Weights of a small GPT-style language model, trained from scratch on English Wikipedia.
Size: 22 layers, MLP 320 SwiGLU, vocabulary 1024, 4.05M parameters.
Architecture: RMSNorm before each block, untied embeddings.
Training: 284M tokens, 2169 steps.
Each number is 500 + 40 x the weight over its row's rms, rounded and kept within 0 to 999. Layers, rows and columns count from 0. Numbers have three digits each. The size before them is the row's rms in percent of the matrix's.

# layer 12 MLP up, 320x128, rms 0.157, rows 12-83, columns 64-127
103:519444441509559533556479469525546527462529521495497461451521544417542533460493396504512490509453431506536571618522536467477528435493555502518477524510451533429479545450478479524578477442516519
097:474548455490534494500501497502548470421538472490499457550413442436488439507559474465538482470499478477513537532477480458517531512505497538498508482499533543485463534588418455506514545520544455
099:509448456458489465498516513506499484438487522614472523428449498493512550538554549451547560451518431574485485479485578499515609542512484525464515492511433497497448446523454517486461437479447511
107:497464501541543526512463565487595469504547561501467422433467482519458455503494534414540442420448478453512444479502496405553534477513482503538430509537495506573481501497518490527454529481471518
103:420523506470505515473576501509473480499545511447504552514417488489488502517503505558490465469562559480465427488511565515531533424565520540549475531499522533543487467421541424457556523496546472
114:470497411433492487551553481523465517509494527478554528548465501474550469503490455517455512563497533375576490455434468507509484472536479465536587516536463480473539507535527499436517467536479452
104:553436532536489479541498481536518535499478502451470445513480518489575495475528500561512481493480416468510503524431546519474514493467539481531458468491484475508481530579441472494512466464541452
104:395513458462503518528504488465517420490521427458487500520496478479551457502442470508446487547513489469496510468501561484553519462500508477571464504504392456504504466502489511494561517530484455
105:482525462445463493420493442533434411414477479492549455503496497507496462494505490488504436522465527569492474513490522546505472586457503497545520502476540540456429521529515551477488509476495559
097:484463529446476526473496517566457476499510577517486535514430496522582511523535514516467522443539485424513531484497519482578475500568518542497449484511471503538528426461476511498479522512476601
097:493476495577498536471475553477530517513507477490469629414480461512494566466538565589532563553430467438533501486554487545489545535456498505467518498532487509556445467481459523513525510546491501
092:482597447532583516501514485516516471503502484527552553552545521476465489414421519490466450470486510485544491535427491566505560527531427558554427502459490470491488461551502499523451478455552480
104:494524530548466452519465533484469461630412456483497485520476519468495487462547533531539499550506402494502514470535482527543493472522479449504489467576432530599495462538492490520426486512501461
094:523526505535494436468467517377495506479510579499419477504446518411545449510544531514478513508503498514479473473547466498563514487471500532419498503466533492515530523452539487464512490536562514
100:541515555475524536482505562528476545530519469477543420478532533627524505462500410458463543498503515500560505506520495489468484492500508472545499525473529465448447440508520543484557510466478537
100:535506488428434493507548454568514499473561552463484505493504435496500507577557461486527528508466457484480503444527494505555460545453504485495522470523475481579455482538564483508609488498479514
096:442456454531470532435496474543482494605604506499476486442494516437586446445460427556474525490497489512517438497508490453511510487546493520515480495522505460515478523501554532524465524439540410
104:502494512544521534551508489586502485481452495536506508514449486533505530509553442582557450469487507481519463480517586439599575468513482512417563466498502440471411511550480430524456509451516462
102:496468581475475533476515505540522507536487416529504472494441494450495511493494527441468481526390475483482501435483536472498494526532482440476495476502530468453509440476507485555468442522492563
105:421527405541429541496455505462524492517485463526555529442481475462533589518532479514506470523560520466555546487428503474458492583489553586517468507426484493521560546478449547522539522493463492
104:444496448500494455510507550494542496411493569492439423487460496491447502510466525454521477515455518461463477472477511500490484475486437438489418445481523503490493566516529479425481516496459455
096:404506572558485484505500504543495468564493430489435463505498487542577412461529497463538575519476448511443484501462536525512508484575477509533524510491476473521548479475487550520472472588474402
112:555500449579504554528563504474494461515486494520461420546493548544476451530591508488425425528491481535456519523527498511404460438480461444473499557482485410522465499528589456495507444460473521
099:502496516500545469528458452503490500485511487464512584479460516516596460456465470524499530524448482530535488477451562525541499583534539516514607448446470535462509527546478511495525462530484547
101:481530503509422527451544530468440486571534452494443479506499442508514476455567485582513441461464481476491477449504456451536539522418532552450470489458451479558466477539424546525528552484485520
098:587459608468540493480559525437490510543506457472551477475480432493483471424531522500530475492482461415505515456462513524536466549517544494541549524556525511519483609505566461532541552562439520
104:487495540554506474549406502497527500471391464462514506511550549536502474565476557522531415479524498505486541530498505509518400489600507515499514485483530514609493443468466588475433529570552460
098:539443502489530489479521497520492514474515515591447502557515541528476545528510534500522521519482443461477456485465480475506459505451452513471465560501537562457441431500436599492532491432561473
106:499439466523472481518464479485469497471509514493451464482551484484450506497527463560495498507495490462454559499485568532485575492496520544455477549503438593603433492463525480432473532443532546
109:458523510430551563510531491501502489504452494538521560441489521535538505467446508535461439594479478516512478494484406506483432486542507504459482490574487452557496470507475539484448488513508546
101:545428483420503495484507482517513468536471604503533563476596499534557423494573489471500525525453435495526503514520520472573503423533548511503500462495484536606484553481495491501478484486421501
093:518463522446507535463474546471551508490490491564470521532490555498564560538564480506467460382468444385530509537466486555476400547591497475505471523535494480546501446501509489482503459551493485
096:529488496552482478492494536463548497527406586534434515463643511544415495480449505499500526535515438469513538523506469447507518537507572473511429483477497487544550461433497463462527531489522461
094:487510550481459527440428529473468383498501555509455493517544530554491532543518555530516498491498526494531499535480491489513519465482513537445475527496514539531504548497583507510463554476499510
095:445476504556469512460481472529577490501499538545408546488509493391466509541514566555455427509482485465573477528460511550510416568516547549468512516531475520465586460505548498473541460475504589
094:554497527525494582503503471481470486557594483472517471548510462530492496484477474543510456512514471544424588544490563502503508416537421466478504511519540552484518523435544506493545507525491474
102:512497508522408512469457507473471446587505543541457512524525526456490512565509569511495476591464540503540496550514452471510500512492461543430432493577452525552488540532544512501565444492478522
097:496571573546565515488514462445503508465565515562459483489517414525436501592478426565465533501519467490520477503464476474486534502453473477404449506478485549509489449497503484560441472524558448
097:523481476585528540566556506542421496438455523501474479555505501530490540519457490429501490491561540559515469466493469519536535484557462500466536475418484462518465535482479417518544476505488512
104:440521497478569466470523461495508451480555494487469475506459458507473409459498535554507507495484517527504531423453473516496476482496551400451531494495531505508450543460452493445517548536492485
101:424555451540474398521469572523463513485441510511540430486589446507496532515498475434487507481579546473478493506527404487511519515524552570477530532476493495488474527486569440543515516487540480
104:528478471495479541535615526496498538472514468528560567465574489479499593536465498449540567509477578507494530439486530480531461551497432517444512471503483504481491457403534518527495452532506528
103:516478427502427464461497527455461443540532536488470527514472467529508494529519400519554451486511474430523466474528498515474505566474502475504552560424476473551558499509531369497430506455449581
094:470547514498461479468562473556520488530504438457462481486497506480558475523529444459497472535501480477541489549499439515490451504502426523457568487465532507471564513558523588553442481491440463
098:550444443459531527483472573472443465607462452487526473501478560459449524499503471489507492463498495427550507567560513434475532524480573522543566563473537453519546454530526496478614471484481569
098:413481447542468577509474498559528544454444487514464514619522510550486456565495573548552511524447432594477502497504477464475465470487472524475443503513530433446407475500463461526553492508556521
096:473519525579494473492524549433523517453486523554492528489493461491497501525514457501433457521532584509547458468533460508547421457484506528495483537498436493379522514483557505497456431544427498
102:572541559471560484497582475515561424490534523458538535479479434492533510495501547457491499542480501525466465480559487418465499420483453560558506474512491509402483495463482521488517502450437423
098:511474506492540500483504546557502410554484530503469464541523505530543435563487594527476507472428514477535477495480437537547463508481496518481475466483567503503501497468550465510550527473441422
103:482481488513535485570469543508517541475495533510499492519466566511474494568521437466489469535604507471434498417576504510550580424551469489467480477460507446472500519494549571481501492604506563
107:537494524481536491471443430483577551470533515500502436475432515498482504512459477570549449513556424505524533583463516545498482551493484537495467508484503467491501485521476556541477528527464457
113:545464556450511495468447555559503499477600486463458520550523507456497505467564431575492490418513534437445466497467519475481623513545570514509518512500473519462555558540474511523484557530522487
094:487453484466448496534480516432439487425482524469509525447511596505478528455512523539483512463510535491579494438504469573495462529543506506534577555503455526442475564523477450452465511443453522
088:464465491464430424591421504476517380547499512469484526434551505454429536537516429498521525504501444507507462478508571502498486511442462520489506514551536492481471562540492440565534491474485475
092:436529497490546544498403442538432494518535527483491434533421499558547443494471506480456456516473509500510517482456493513560454454488508510539602505566515510425524515558585492572545448476464496
097:513486569529525497446469445567467534456427465536482541460505476525601473490514475463537558482544453542444482549493544487467463458505482558564462553483473446513526499538553459576561565490567465
105:539455415523490509456493470465466536568502443597519498436475485535495579515516459504523505521486486514521508561490456509532501535481520523561496453486526553505461509481397461501516497469480560
097:558575446485539498491400460464500478447562540520449462462483507520510438456543508442485565460541507485512538483511478476518444547505512463496455492546546413486477495535499420489519517519516517
110:479490538489554531438452532559532525509478450478521549538464478546432462581500477482529548475530526418538527517490588454485505557523537560499498527560486490530509528498454507486475531533420412
101:458436504443417543510520497508426398519461510451456490444588463548516524509451492473493486498527551543466432492538412549486471509504516485531497543453454477475455464567494493447514487466477546
101:562465473424495529457533533501503531517614426469469474518565489521518491480517495479490546553528513519499458485486426512491483446528510565487561475511486525511520484470410512448530523536525466
105:646457505494436447494397479537486438542485524447476523507477543543522526501446513472586409495529500422473473532510568506495452493454506525422464450463477509533525453527499459502511510490509482
102:556485520571429468553525419517492452510524520531521492535458458497492484517503533494569480556525582486440592516570498451571438490490468475506469458546564499467471483520565478513548514518485493
102:522515513527576464527484445490510471446542522582505468489515563491536450469485444475543437573456504520564469532534468499480495487483530470555423470513500452596474445538481498477500451457409540
107:531539507437551493485469535529522467457514504472483477488503498453504503459529485481491473480437509499441532526555457485526482505507463477559598530484504443484477518553375421473440501512417499
098:495463569522471478462466497493438562482449465497474489472521515474441559487613501516547533583459465441465504521485490493433523503497519470473435426511468459512479511441464471503515504533550528
089:482542470490485520505472490458453537581459555485494475470428493474466476467521509454427501567460498472485524473500460499529490451414458548424484460509456426479533545435511487517442427517501426
102:477498594598531496481466525462469519472491491426462502535437521443461454540571512520543555527454505510503492518514462478499465461478503486517501518488542445479496512464472554503534529488505445
098:500487440496510529515471510470581508455574470485495599506468524565461459491564501522477453480479470500494573495508472481498511448538412467537449592465525544534490466532618470468536518440551465
102:468507528499532558597462506548466496494436456507484479509458468472435545533507489574485533526528541523480512468521506493464504514526557520476454519461424474591481455456439457483494507481443499
103:482460437466622554514465500497522580432519458453477483451522506452543474476574502496506539533505418510463505516507514461456488516499516544483507558489529457590547531452471477509452554486552468
094:575475448548537467474483461494432523541406460446502438481507454440488475525484532581559520472602444497475515555524475475499515548523472527538432450525536599539501502369514505530493480569510513
# layer 12 MLP down (transposed), 320x128, rms 0.175, rows 12-82, columns 64-127
103:486512483479481505475564473486565459504514536528469513515476601517460443432460491515566541478467494533494531491497527562528478501593566479411495472559479490525490468523453512547513539492495510
095:486446498469531529490528454466497487539504514503487475424553528482494510523458510523456442495539508519559531490519475435468544504464544501468563547533459505534563463446575462454503543516514463
101:499498419556494488531486486450518464479551530466474486496477479404527541521469474536423490491446450484497540467483501463539462449509504591452448517558542570600568593481494512514551476497433493
104:520500516523442514444526424492462539473451492442471549484426555476479536474506483497531529552547502530477459524534507508514483531447495479482507477468499508520521547539505542445454500435420497
100:527511515492537485557583491529474452530524553472467530413448491518512520539440483500516542480542503475496525485473552558513429568520500491461540527437422555459471566482488426542479532505465431
112:510470463493461469447483460512494483487502483454425449502504469496485475548551552483580497518481543506476460529403523420496489543425506519398519575518488442551549432412547504456453450509577477
105:480567540506565473533516461494539517532533471568491509458439488457506529540556516475474550459512534500493500440433495475497495467491541452488486560473483435492572616470586404511522513465611462
099:552461538513476579465494537455500524470448501538544504547466421526472467547499495489500466510408518551518546463461519522525558563504474538486405405553515510470608497501444470523509507503520472
101:500484487520539509454593543457429499544564484499470496471563499506448555474504525464512485544568471529460465444517513533481437559477548534514523551474543501484522446464587404560505501484491545
098:507463498449487552511486487548477463481496485467529491499579454513491460515540478595451480494445534502516532530534464572422534464507470471565484502522593429532467443474469481480479559571539491
099:449485475497512514449470525509469530596548470544490442529572486580492507509531433471509525517488522552529470535483476481544453511481501519473568477488564480512479527444497410518573499598523510
094:513475528544523500556459516434545483502429509549566479510543581499471503515418473528497463503421542534421493481467520512512471435431537531520469494528541477495490518521549526544474460449441495
095:465477514546586484463567465505532445491487511493454526559559463522518511475444562495452484486493519555514511554540484471471499583502465482513586513488518463471522455507549535487532541493539493
100:498552426537528559489579520454478524538573597477493431520509494426499490467445477507505508438496518531512432424503494523533484488469553516502573499466472451494454483553510512456476485562506463
097:566514497510520487514537529536501489462510541461489558522428531490432465516475550478460450509512508493468582439463521537474518452573527534505517529417551524489580557521478580476486501490453455
100:508503501500532504502511575506523490534467530503536499498461591522561435500466558465509464465490502600507452515435535394515506610473523557497507521495528531578530451450460480573539481434546556
098:516442453484605476509528433441487521462521406494536533526449581545567530522528416494511503480581430536511470458456476479425509485466465505527552458512477521438503511483435517512505464495517479
104:428510488515511486513555483502493464495484576551530454550514566504452565516521443539534525549468529564514551495485430484573430565484491426492563549461530533571516491552407530489523486461521501
108:520495501483499535543458501539473524455477482485465583460526480522446452454521476592476531516547452510478561536526473519508503499470478480495503463514488566482516485520555542471574547485503422
099:469453469475458462495513476508520465537578491464521505492479521493578473543507422393485563539449539504437457518457419489496501546531476507480517550538531481441506459488463430491488460515505390
096:516585558526485520491485496465407478538509472463473491485450502469487513435525475552441476414472612532454491458507466458524536469454510521603558515488478517512543492530499522482488507381468509
095:593489454530463528533553510465524472546527540486547466569460505509467520497541488524552500469522516477463467509530539466543571490504499504428562526462526503455524494493545595450462569417467472
109:496414496479462527486520468436497459483507500548555485544600544561532450512519482540616461552497457510474509510477434604524460509503482599517512492425555486427532435505536542536475537519458473
098:432450559463484507484471534489518521461570478488480484538490488524476450530441516423489524458489498457542525521476517444507568500568513424538423543528573458481483450483460477481473524500541464
102:441511485542478483475551516515507469425385465540520548489528518523471511483484429578494537421549558483453475476501560509513465523460520514498536552509512549445471497519484530443541536536497573
096:512543405580487494546458560465498547492519521513458497499537586459452514486485531525417494452530521484457537511505479437533505466487512490464528562542524417547529496513465511524462574553487528
102:518510563493421528419524514471531520409459514492484487522519509434517498435473471437480590531460542526494487456473537463499448527564478516547526528500465496458573512498517590505478458473525468
096:416503504481583487497520545443477477469509486470380533493572518544543471561546493533574497548491527460548514491471501558438468518565522474461497533513543525535483553508473519515493503495593421
107:549506477503490452527498525526499503535440515527589528475486452486493484485521512443492414504520428542488449489470474428506443502512466449525470478534611435504515487528546525450453460403455512
109:554492494492475466530547483496555559521506460495490500601503491474453488473515509523482466481480487440565504522535394517491488420473515510466493478481518510500463495546468601544538457465476519
099:490515454450551566527516569557482484556493476537533485472467527574530490483493464406558518512491548523548519487510485554442510432555468468459455478497459508476569470548505489506512517509513434
096:433512519526534513493517565480549508432515461466489516505506551511469548567493520487470511555562480457509471521467442498458471464502543453500582558475509456543446474527582531526444502499504600
094:500473440553576494544451407523478461509415510469503563485515492480446551523487448483482529501556499453466495548525442531570535458491468525503512531474472510493448495495541462523535477525526607
099:469551467471396492487529576498493503424547568523491534510540494537488548451541571473539438537527522467450489542504471562523400462549519545524491453546527527437545552541530504498498486547524526
095:449527436534479454478488460521488536522533504518555415485508539476491507506502528518497503462509492600455522492486538476511477442501573444468488486489542460494470512533461526521533482532525494
094:470579496476490487479487565548523536510529426473582551511507576573559536524503499526427543561564508477435543467484462495541535510513474526515476484552522482532561561501574507516528496504492455
099:481498535547513496418428471481484521519457485517515503393530550427481548502503485442519509515509522537537484532517455554509480502506516507527469532418499539568467520474540527483452505569553457
102:498496503531467613462491534510468538486521404534581464486451527489483499563486443520470523543507475484546531468425506568481551408534499529470519525511456463495497544529487489512473457467485479
098:551468504517509471455482550488619496553531478479506477559600548433493485511512490507473461537473522501544547566470543517510438518470471451468513463484464524526432443483462522519459490500420516
102:478493549486506529473455389479530460517499486512463542516454474502516476486540542554520537490502444434432499475495519549586459510521538515517514500504526455502440542555455523551596523463489421
107:517463460509551446490475446491516487489472525566492390489474497509505561476409556489495497515520498502447532434464560499508496441546465440543464503520476452492526521480481554508542463497490489
103:526478469478431408527516455517498533447472508490470494487529446458521545524376516461475549474458520504503480525514530482497522522484451456467449474524473532494499513443539481514479445557397476
105:471565433533481479435473495537482530489492512507470554505407418533539514477475454493529460435550522533502546492471501409503509536538540523500508534452492471555470515469471477493544488491549406
097:465530539568434518486526631483498507532456503498463530475496456566508416513552520487482480542559510501515454463488488486520481477469544421602452539478446516545547524546520527454539460411545464
099:452509485500494463584469461502501495460478454527479421455461493545511508542450490597503467542476523538510478490520428444460562519467467518472560441477465497504551558544528520478527590507503541
101:517442512492527540469533450464539515519477523519526506491561509419485588439473446536474491501470467445441547527487469551414494460512522557465548533523469496634438520528511545512479456508424516
099:545536407431528516443481506454459508510546471458532460531529534517577535513535590501520552567501548516516560467530440507435509478489463558505497569497532512527524490511552517495557562437528425
098:531516511561569477433430570500600595526501392534548520485619535510492515523567496570488526493449482526483430577507505427545504461492511486544538527489463480457503501524487544412469448545470522
104:557446547539458448424528458481483472502446549542421459487452477496501548555519561494537470507522474578542457521419519515465497432550516491536509480507462512475541485474468444448471577526455465
101:554530481494514463533503482435528468520521529494433625494470496533441508456458447591542555536484525470535485543414402471520418490463510547492448451528555487526534524474473507531454512518538496
101:522476538452555501463515505453545534445439512482530562486515546568465480467506495551466509529587415515521525540537485525519526495478412504545439516503508435479438522534581520566498491542509462
096:512537421532487506516490497541523516479544534585473485542590481520441518498541596498524514452482503537548450463509478490509599452495463488467527490436459461514506525486503554524616469542453558
092:469493447499593591479516510456536483466479568526483505513539516504486497520566470534554553540443510556530581535491436578486461483521590430475531426521497464470526470474466505500483486564525509
093:470507450505500497579517514546514470520504501454481541436564507431565483456511489473530490520512484531466420532492538467571506465464547560463565470516540492494528458515496566483440444521466538
101:589548486444447502573490515513512451557504432571492477535483522468447450539524544560504518563515460480518530433526493543574471521496482521498398519458526494473464457536530478563468493529476455
096:535526526499490518514491431457583506458560536525449516533435450443492502520412480552525541487549593609511523530465521529465461473466566453517507492521433482540506471571582507543491476483473469
096:490543509450499452479499580486497485556549491450540501482516611486463542507542505476460517462497528510523535580452440463529493515503450517433577548470544496542470507493476482499487491550519437
099:478486524518498533484468497520480557532490464509506461479643433553536517505537547434493537559491537443535551520517453493491532586499479477516527472445549519477444567491455503542573477519476459
105:484487513471583490446584546543475497495561410503464515378527457533579512490454445495543490494483474501507534507505515480521542547449524487489520565467497551514571466502522527443499496476495524
102:468474500496516526489566528485586478574507493569552443499495563482461482501469521474403479513500429457578508580495531478542535478512503556452473407551519522585496434503495430495491511507506534
089:511495454543535552500439572512515475524472522526576522471529581509494514467498494503511441490553457439568480535481503532555503446525458504464490495481504464489465506500459444456549497506478523
108:529523432537553540616612509481478503423490531464455526541484523499523593532571492479439525539512473456461496464485496533458521480505491427470507450463494446482527482541514478456411545477520503
099:440522456449516448461473502497526514466524556541452531512480474496555492511527517528469552467514451423529453457535431499435511450518515536459544514513495409515520506477447490446445521566554487
102:556461539513527494474540523551467538477491415502477421480524481452473490423474484444472491497472463602470460525533510474504578417502531537513471425472551471566488475613535527505528468488439485
105:521541530488480488427508489526557518476548469489502556630540525491504553532564378469539518472497472518469539522531520563482487508537478547504428484525453505505493551461458508479502530485476490
101:417534519564469496428457474517566463498549495511459561513462474493543539416502431551479555448511528480481542502472480413480531511532509525533471526545454557444512481499501477488511535541479497
100:486495482455518550464477520523482484513511498541420546518467469512529536475557495477464389410566525515445491518509475510465535526557520478564506524484483522476566461526552524460564485466445563
100:506543455429473539506522419482531529491564537444490490514534451516564520524501539466463527506492484489560541506514475504474469491512570468564482412567430478580570580489488503453470469527510561
098:452425551458551579460522467542466555501506469507478469536449490585469516488506567516478504488541504492520576493484477459516540547470480394408523525597460469479532503490544521549528473452492516
109:463491465587527475516495480546445480537565463434434550510509501448475461433521434539559504474524544494514484523497539543491492522494479530470498388531542536576452565505477463521482507485481457
098:518493453443468575534589585470487552478470474492521555468500497486462534475577468507579558495497598445565436509576490476459494546488516475483501532492489445493509497528492516520483546462453468
# layer 12 MLP gate, 320x128, rms 0.168, rows 13-83, columns 64-127
095:493509572492465548460466466500516477507542420478451477521493518456552479466548450502492492502589530509470519487446515483480519478466528512450514377498535502458504499470512586539506523476534494
106:513468489505526469490493501391572453522580510501454460531488534468502506516521458433479479458513493546412500543446514562450544511480471535469507488523530547540526514495496479480496414535541503
094:469484494521552533431440453380556475494531450554506477485483479479457520563500505543498556509451468556513465479567461410439481534496444481428468512491474463551559438513503463484563543543474520
097:506508527497510523531535516465535429521556499533502470593541570506418495459479479462455499522448503522514530502428465454513478482450480435567526524572569407445455525519458559540519431543506493
112:505524542496549467538508534489473433506451537473515512576558518480489512456523504489510478455425511511427506570506430469530499491458469504468506504502491452516545474521498480546512510465553504
101:481544496559498463498495500496574487492437495466544458500575449554508466514464500563473526572471497515462501506639435467483578478455484523515483476464510509509478502456458523465480569418485478
100:473469483466483549521524463491521546489495549489534491428534455419506503509439565488551542605508507518549551492473479537471582435451496548505454510469469570416520511491437526472497488558451441
111:531451541519453554527573511470454431470500506540473517485514479506451402520471548489521476499484515470514443519494563472485476484478578552603490454458458487542555509398460486505498495583492528
100:501405503493510473461545525476493500544451503485484478594565399502542501472525451506479491449550488448460547510520445485521517556461478534503513455495491469529543577467513531501482497459445448
097:544512479468610534476517508498398540538490509460497479449452465524514396489471468472487482444445513549532511528590500493525539484535455490437502470507457462440563523481438435502542520468498537
097:507448508529520433506494423620516551453492434532521497464478501513533475501472486456535531534473526468564514479533532517584481463462481393449527514540477493565506426453465463491485522462368487
096:557536461480426471552500488479543601492582523467573527437503517479490484543455415473456511514521478459495471434462555501507461491469551502460511546529432474526474472487498478546486492495544543
091:510609574538484459609495489524496551532464452508520467517512558502516429515459540428513589443503489465488462522460425483444483484537499594495511531433518502499520520477463536510496472517544494
098:457479521487505540526455501505477470500457517526524522445525487550515484510552551472462489456513502540460497539422542500586498526498410510484468496590465525526503515479429603498541419445518528
100:501427508472495502481512553525511434478489505525440544450531497482417509489428516504572520476533535546534501503453503491460558437496523525517479504555492577497460404504507479495519562529554458
096:534555456406456519500541588523523549467460485523522543490549454499440486469540487560441502536405504459483454540522471506476486485594548443539521488490505461539518485616490538478495532527474531
109:498605491502474506525468447507455540471447500460498519517446562532524604527495394511471517530501450470540504492435559517504537601464514506481495503415434563553553494534494485514539502416418505
105:494551499564607551497551448514474529468484489434503456450468532443473536517568456522502460500439509476499473477534508481483492453528515558431502528533434464550502450509494500502536452546538497
110:453513433515483465490479547522453486480552529536501617550569443526498483514455471557445528476530508488540480434423526515556480483464484440467480486467491499528498518477565493501446460448490516
104:502415554575523523538534543464513498486540435499542451496514540497570501514460516480449520489531507470502488497498449504504472487484477540449534555495535479539558481579487456432522478538441516
097:521565566523482518437494494552480467529498443425487468448457571493509524536492495422495575483511449452520576486599564483529423578467497581510478514436424503477531435503564497511482495456526467
111:517485551448539504516436479462494481463512495421469600447481437462512461525533471388511532492528536460470485525459516401548438549464453518522505517531523505539501496445513495452478448441511483
099:459517547520471491449477427376537508480551511514544442544520527525555517441574564467468533486529514565535489517510471486454478459575532458500471509496534488482485414513471489413485517491546487
105:544552567533467432554526524502472486530599454470497579490495552455534495561509465487520555444497522445564416498508430539457587457510533573497523487493508449521505531500515497544505476534479512
099:568543547490482554435537425513516507531464565424484528550557516517522496487564522484505537478519475474497502521485506491483448558459498502436482489532468535532581453571505548554563490566490462
105:535425442584497490500475503521514490461475487450552436500486541515484485575448543529507474514516489464551534437456489486515446516500464513493458466513507568521494503518446486571534526496485551
091:590547526534500606495470486432582524537514479478473535409457513561483563445510477519531556487515417494466579517495506499493495508470537476536488453552438561480558494446511546576565502464537511
107:506461493490515527510505555432493440500474492520527578415500500553558523518455410548456581535486534433493534494518443469515496435514537469493523504479484490501498478470431452500530447560517477
108:410454517543474446500503487613585430528500455525518487479554508535507543536532514488469463536575518501462503559438488491510505468512446539496600477519489421494483489528521565510467483482601460
100:528503495482525472475493579531426476494539465463428549445535511546473438554498610514522530435457469495509522514517532496496504465536507464484399494453476497560550508480474463557542378499545469
098:581522526499507535548509491492490458557491469558550473509484460457542517474500489477563547466532519496480499541531531530468490569536476507568471539427539527428491483556512470454588491492546450
089:531473488473463554482446535559442544588482518458527453496497487568438458495502469421483507477453481591498467597491495525541493513450502505514410488509541512467545477504480490478529420469399400
097:501474536515478509528514512496520484515543512440454492531508421508520555566562467511551477513443484471449402479452590461502548525606503482468470440436490507529534519527492464583479537490456465
097:540478454468491523462516501499538549469518537421554463470430463517520525484507515475463477469547510506530496466479475452545511492505556529483468504492584562484520490464479500484504444547440525
092:467471500495460494465504550508493524545419560553491550502504519559565483437542564496570490539552499504598533528526443526541544465497457559473449547470543541489516416503445489459482480543534521
099:490509450499598538528460550513472487496524488575465485518540551418461563506557535483523559495521433434482503477489551479510536444509457481461477538483473497472524428562446490451487491526482487
103:429569525484510504544506460465578503518495551479519492489410578483492468465450523443583480525525493562509554554532529462499509473468479484584512586495580506478490489496563551550503512456529493
092:486544509453485445519430501545524513564528537488433413415531515439513479495579532525502460458479456572533565475485473446467470541486530484489442481527527494551524517512473425507538514483478525
107:513512458445543509475558551450459471513554539497541546528457505480487539525506499514504484503459484543473535530469464465486471396523536482433453407461454485543528495567526508505423512544479510
101:468528541490517490524520568550509554472512458455463457550551566504493521487479494495507473469467491493522537580506568562408453534473520487467508566545488473542515427541443487520513515473527486
103:558542498469509462501449525581543580480485487454561449525515502437512573542533434467569477441413513492502510588555413514467566528464456560486512499478489523466489558425509471483505563456476487
103:469482508518545409489489549504510490379494477495497414456509457593463388525416533578492491482507442540549560509516495506446543475522516467535547534513509466489492502469518505509511458540488515
095:506503468509543540521557543517440522554454515543473407500398512481407478482432479479468517589471486507534553520526545573514570498436503478439555514467567521459497566467441526432480506551540524
098:495464487467601470501478460530513471478477538472482491460457529513516454559381485462480524543528503484457504538479524507425423426499462513484571476456520460438509522518479492522528443567495445
096:439465560475550498544438470535463500519525524520417564535564584579527489498540536540494465511478492544594465545471516468558528506500535448500504495483468478506588544470503534510464497520524510
097:551574424522466476491581406516496492509506538504463505496499578513479510513525486459516553527467558454436468494471524508464493522489534432435417475419483483550542430473511559487476500464512469
101:468511523549546515552482447488381522496470422434423490485520486530501496564458476488519503570524495475604540431453515550468495490441492503461510456493550487496552493481535519476576477478551539
098:531526501549464529433429509502573514480578409552499513520473544490476515523431497469507522495474485443459487454517498468477602516497463451515544523519490457491483425503547551507479535554487555
103:546431511572421543560551498509530479417504458526527472539485490508494479588504462545510511549440430492473502491490435452455450492443424477558465520478511571508429516555484482511475467470597512
107:512444534460479460529555503461566479499539516522543511515503379429453511516416474560514504481498491507502548540487539469447480481472415518500486518485512473519525559448590505470467532501488489
106:512479470501475488451513516531466594542594520476491508466488494586583490476482590552573537498507503516553509496520512572461477438467511426439417491506504448464495515503441580565520512560510529
103:542527519520506445518470477542580500549566401402512483511491482438452576535513464492515499528495436468425455452564579491524503529500476558482513538522509517464513571515547465593474528570528423
088:533459573508542493501544497494502504537486554592545458484591566468535523503497499491456499544390555529507517514541525543490471553492508502529474509526415479474449517494534509499460471497498462
102:501535482476558533492515440436418507497512497437458496531466498485430486469443506535481543434460434491511521418500505479459536474443446492510432513554457577504561421458481545558507539496447450
098:467521448526470483487483584491525549544516538406471502491533530499563465413550541479540497481559578474532512451494484519552541516509487507453456562564543442496570445508487494485468467521480565
110:483467468532514465432525497484494577511459483558522490520500624498447536460470465550518476514395492524494516548497502418516534533476454496496562492463536528483478546504476504479581525478496526
101:506511485522478523500497591501509531518485471473484532547421577493528457575440413571562478481492477500502521573469480513473432470542432479516491487563517478500501441492559489476478461423497492
106:487506473493401498493595464461518542497505490496569503486527442499501555523437528512499445484497520522487558518414463550504494526456495524439580517550465524467547486546506584533468456487559512
096:460526483493516471488428572488476455482461498513456610469451492494558556530516543486458472493510494519445528552488502502474487444515468467511532579501469546512484473494506509496507516527464580
104:568488457417481489526516559541478522565491520485452524537482569471451583506525497504530564583504514487487484574527511446506457509490460473444495542480541542553509530534603528515463509451513410
103:469533454442490497587501436473526464510430506447507421499523534506543542502489485462618540563482551488444456542468519518527517530509496461480508508372488428408484484556470505567452503497552531
105:440514504487467514507507461482539516500509475489518498526546440509495474497542471563558519606501461494519509505471514555590479447504492523537501562584522505518465461525508533505432479483427522
108:472507532495474486544467452464501474454571401523481551501448489491512474572547608460428535504507488452499444502508467519455461487526464443516454549525529488499499427502481488498485566449545489
109:503555510493467508468507483483431481411542511543468431522566456506446481536512511537432511479499481443569574586446475532488530565507439514474534495516503545444446513544532576476516471515420555
102:461562505509582479543526531514495509462493532520524509521529444487481525517496529586483494464522476523466484451494546458564478472549511444448442485584488457522461464495553482478505548397518452
097:464531523521521487397486488484561550507530549527501555476523440515500509548448533425474500421512495599548518506513477521468468540538466507505480603556468518539505472500454478552439465470500572
099:459522481418543502489459467497578576529611537518418566490508514521442518501532472486552533551521481469544531501496543564470498481447527484548483533420543486522535521504530428519519409481471487
098:518520443476520498422496483510456522526530484484518482497457433523578504464449509490560416517542597593474530508405531438527512473396422482488483508523522460506566543483462521531469547551527493
106:470492468519545491498541455545508510489474490530496541526507506529442530445551461496593555556464523538579511461495512454466509406443491455473440502480480477517458509447464547534441576459426488
098:431497533493462563506477478448461562486424465520473483466535438524478490548448574490518541519488512553515485485503392464540523464474480538471536491548519552502535517479523520470556535457553459
093:523468559440557537480502524468497438569467573497528479530508490538505504512469465497460441540527559514501510436455462475530476546470517485481547520505500397567466516555517530480544471543516527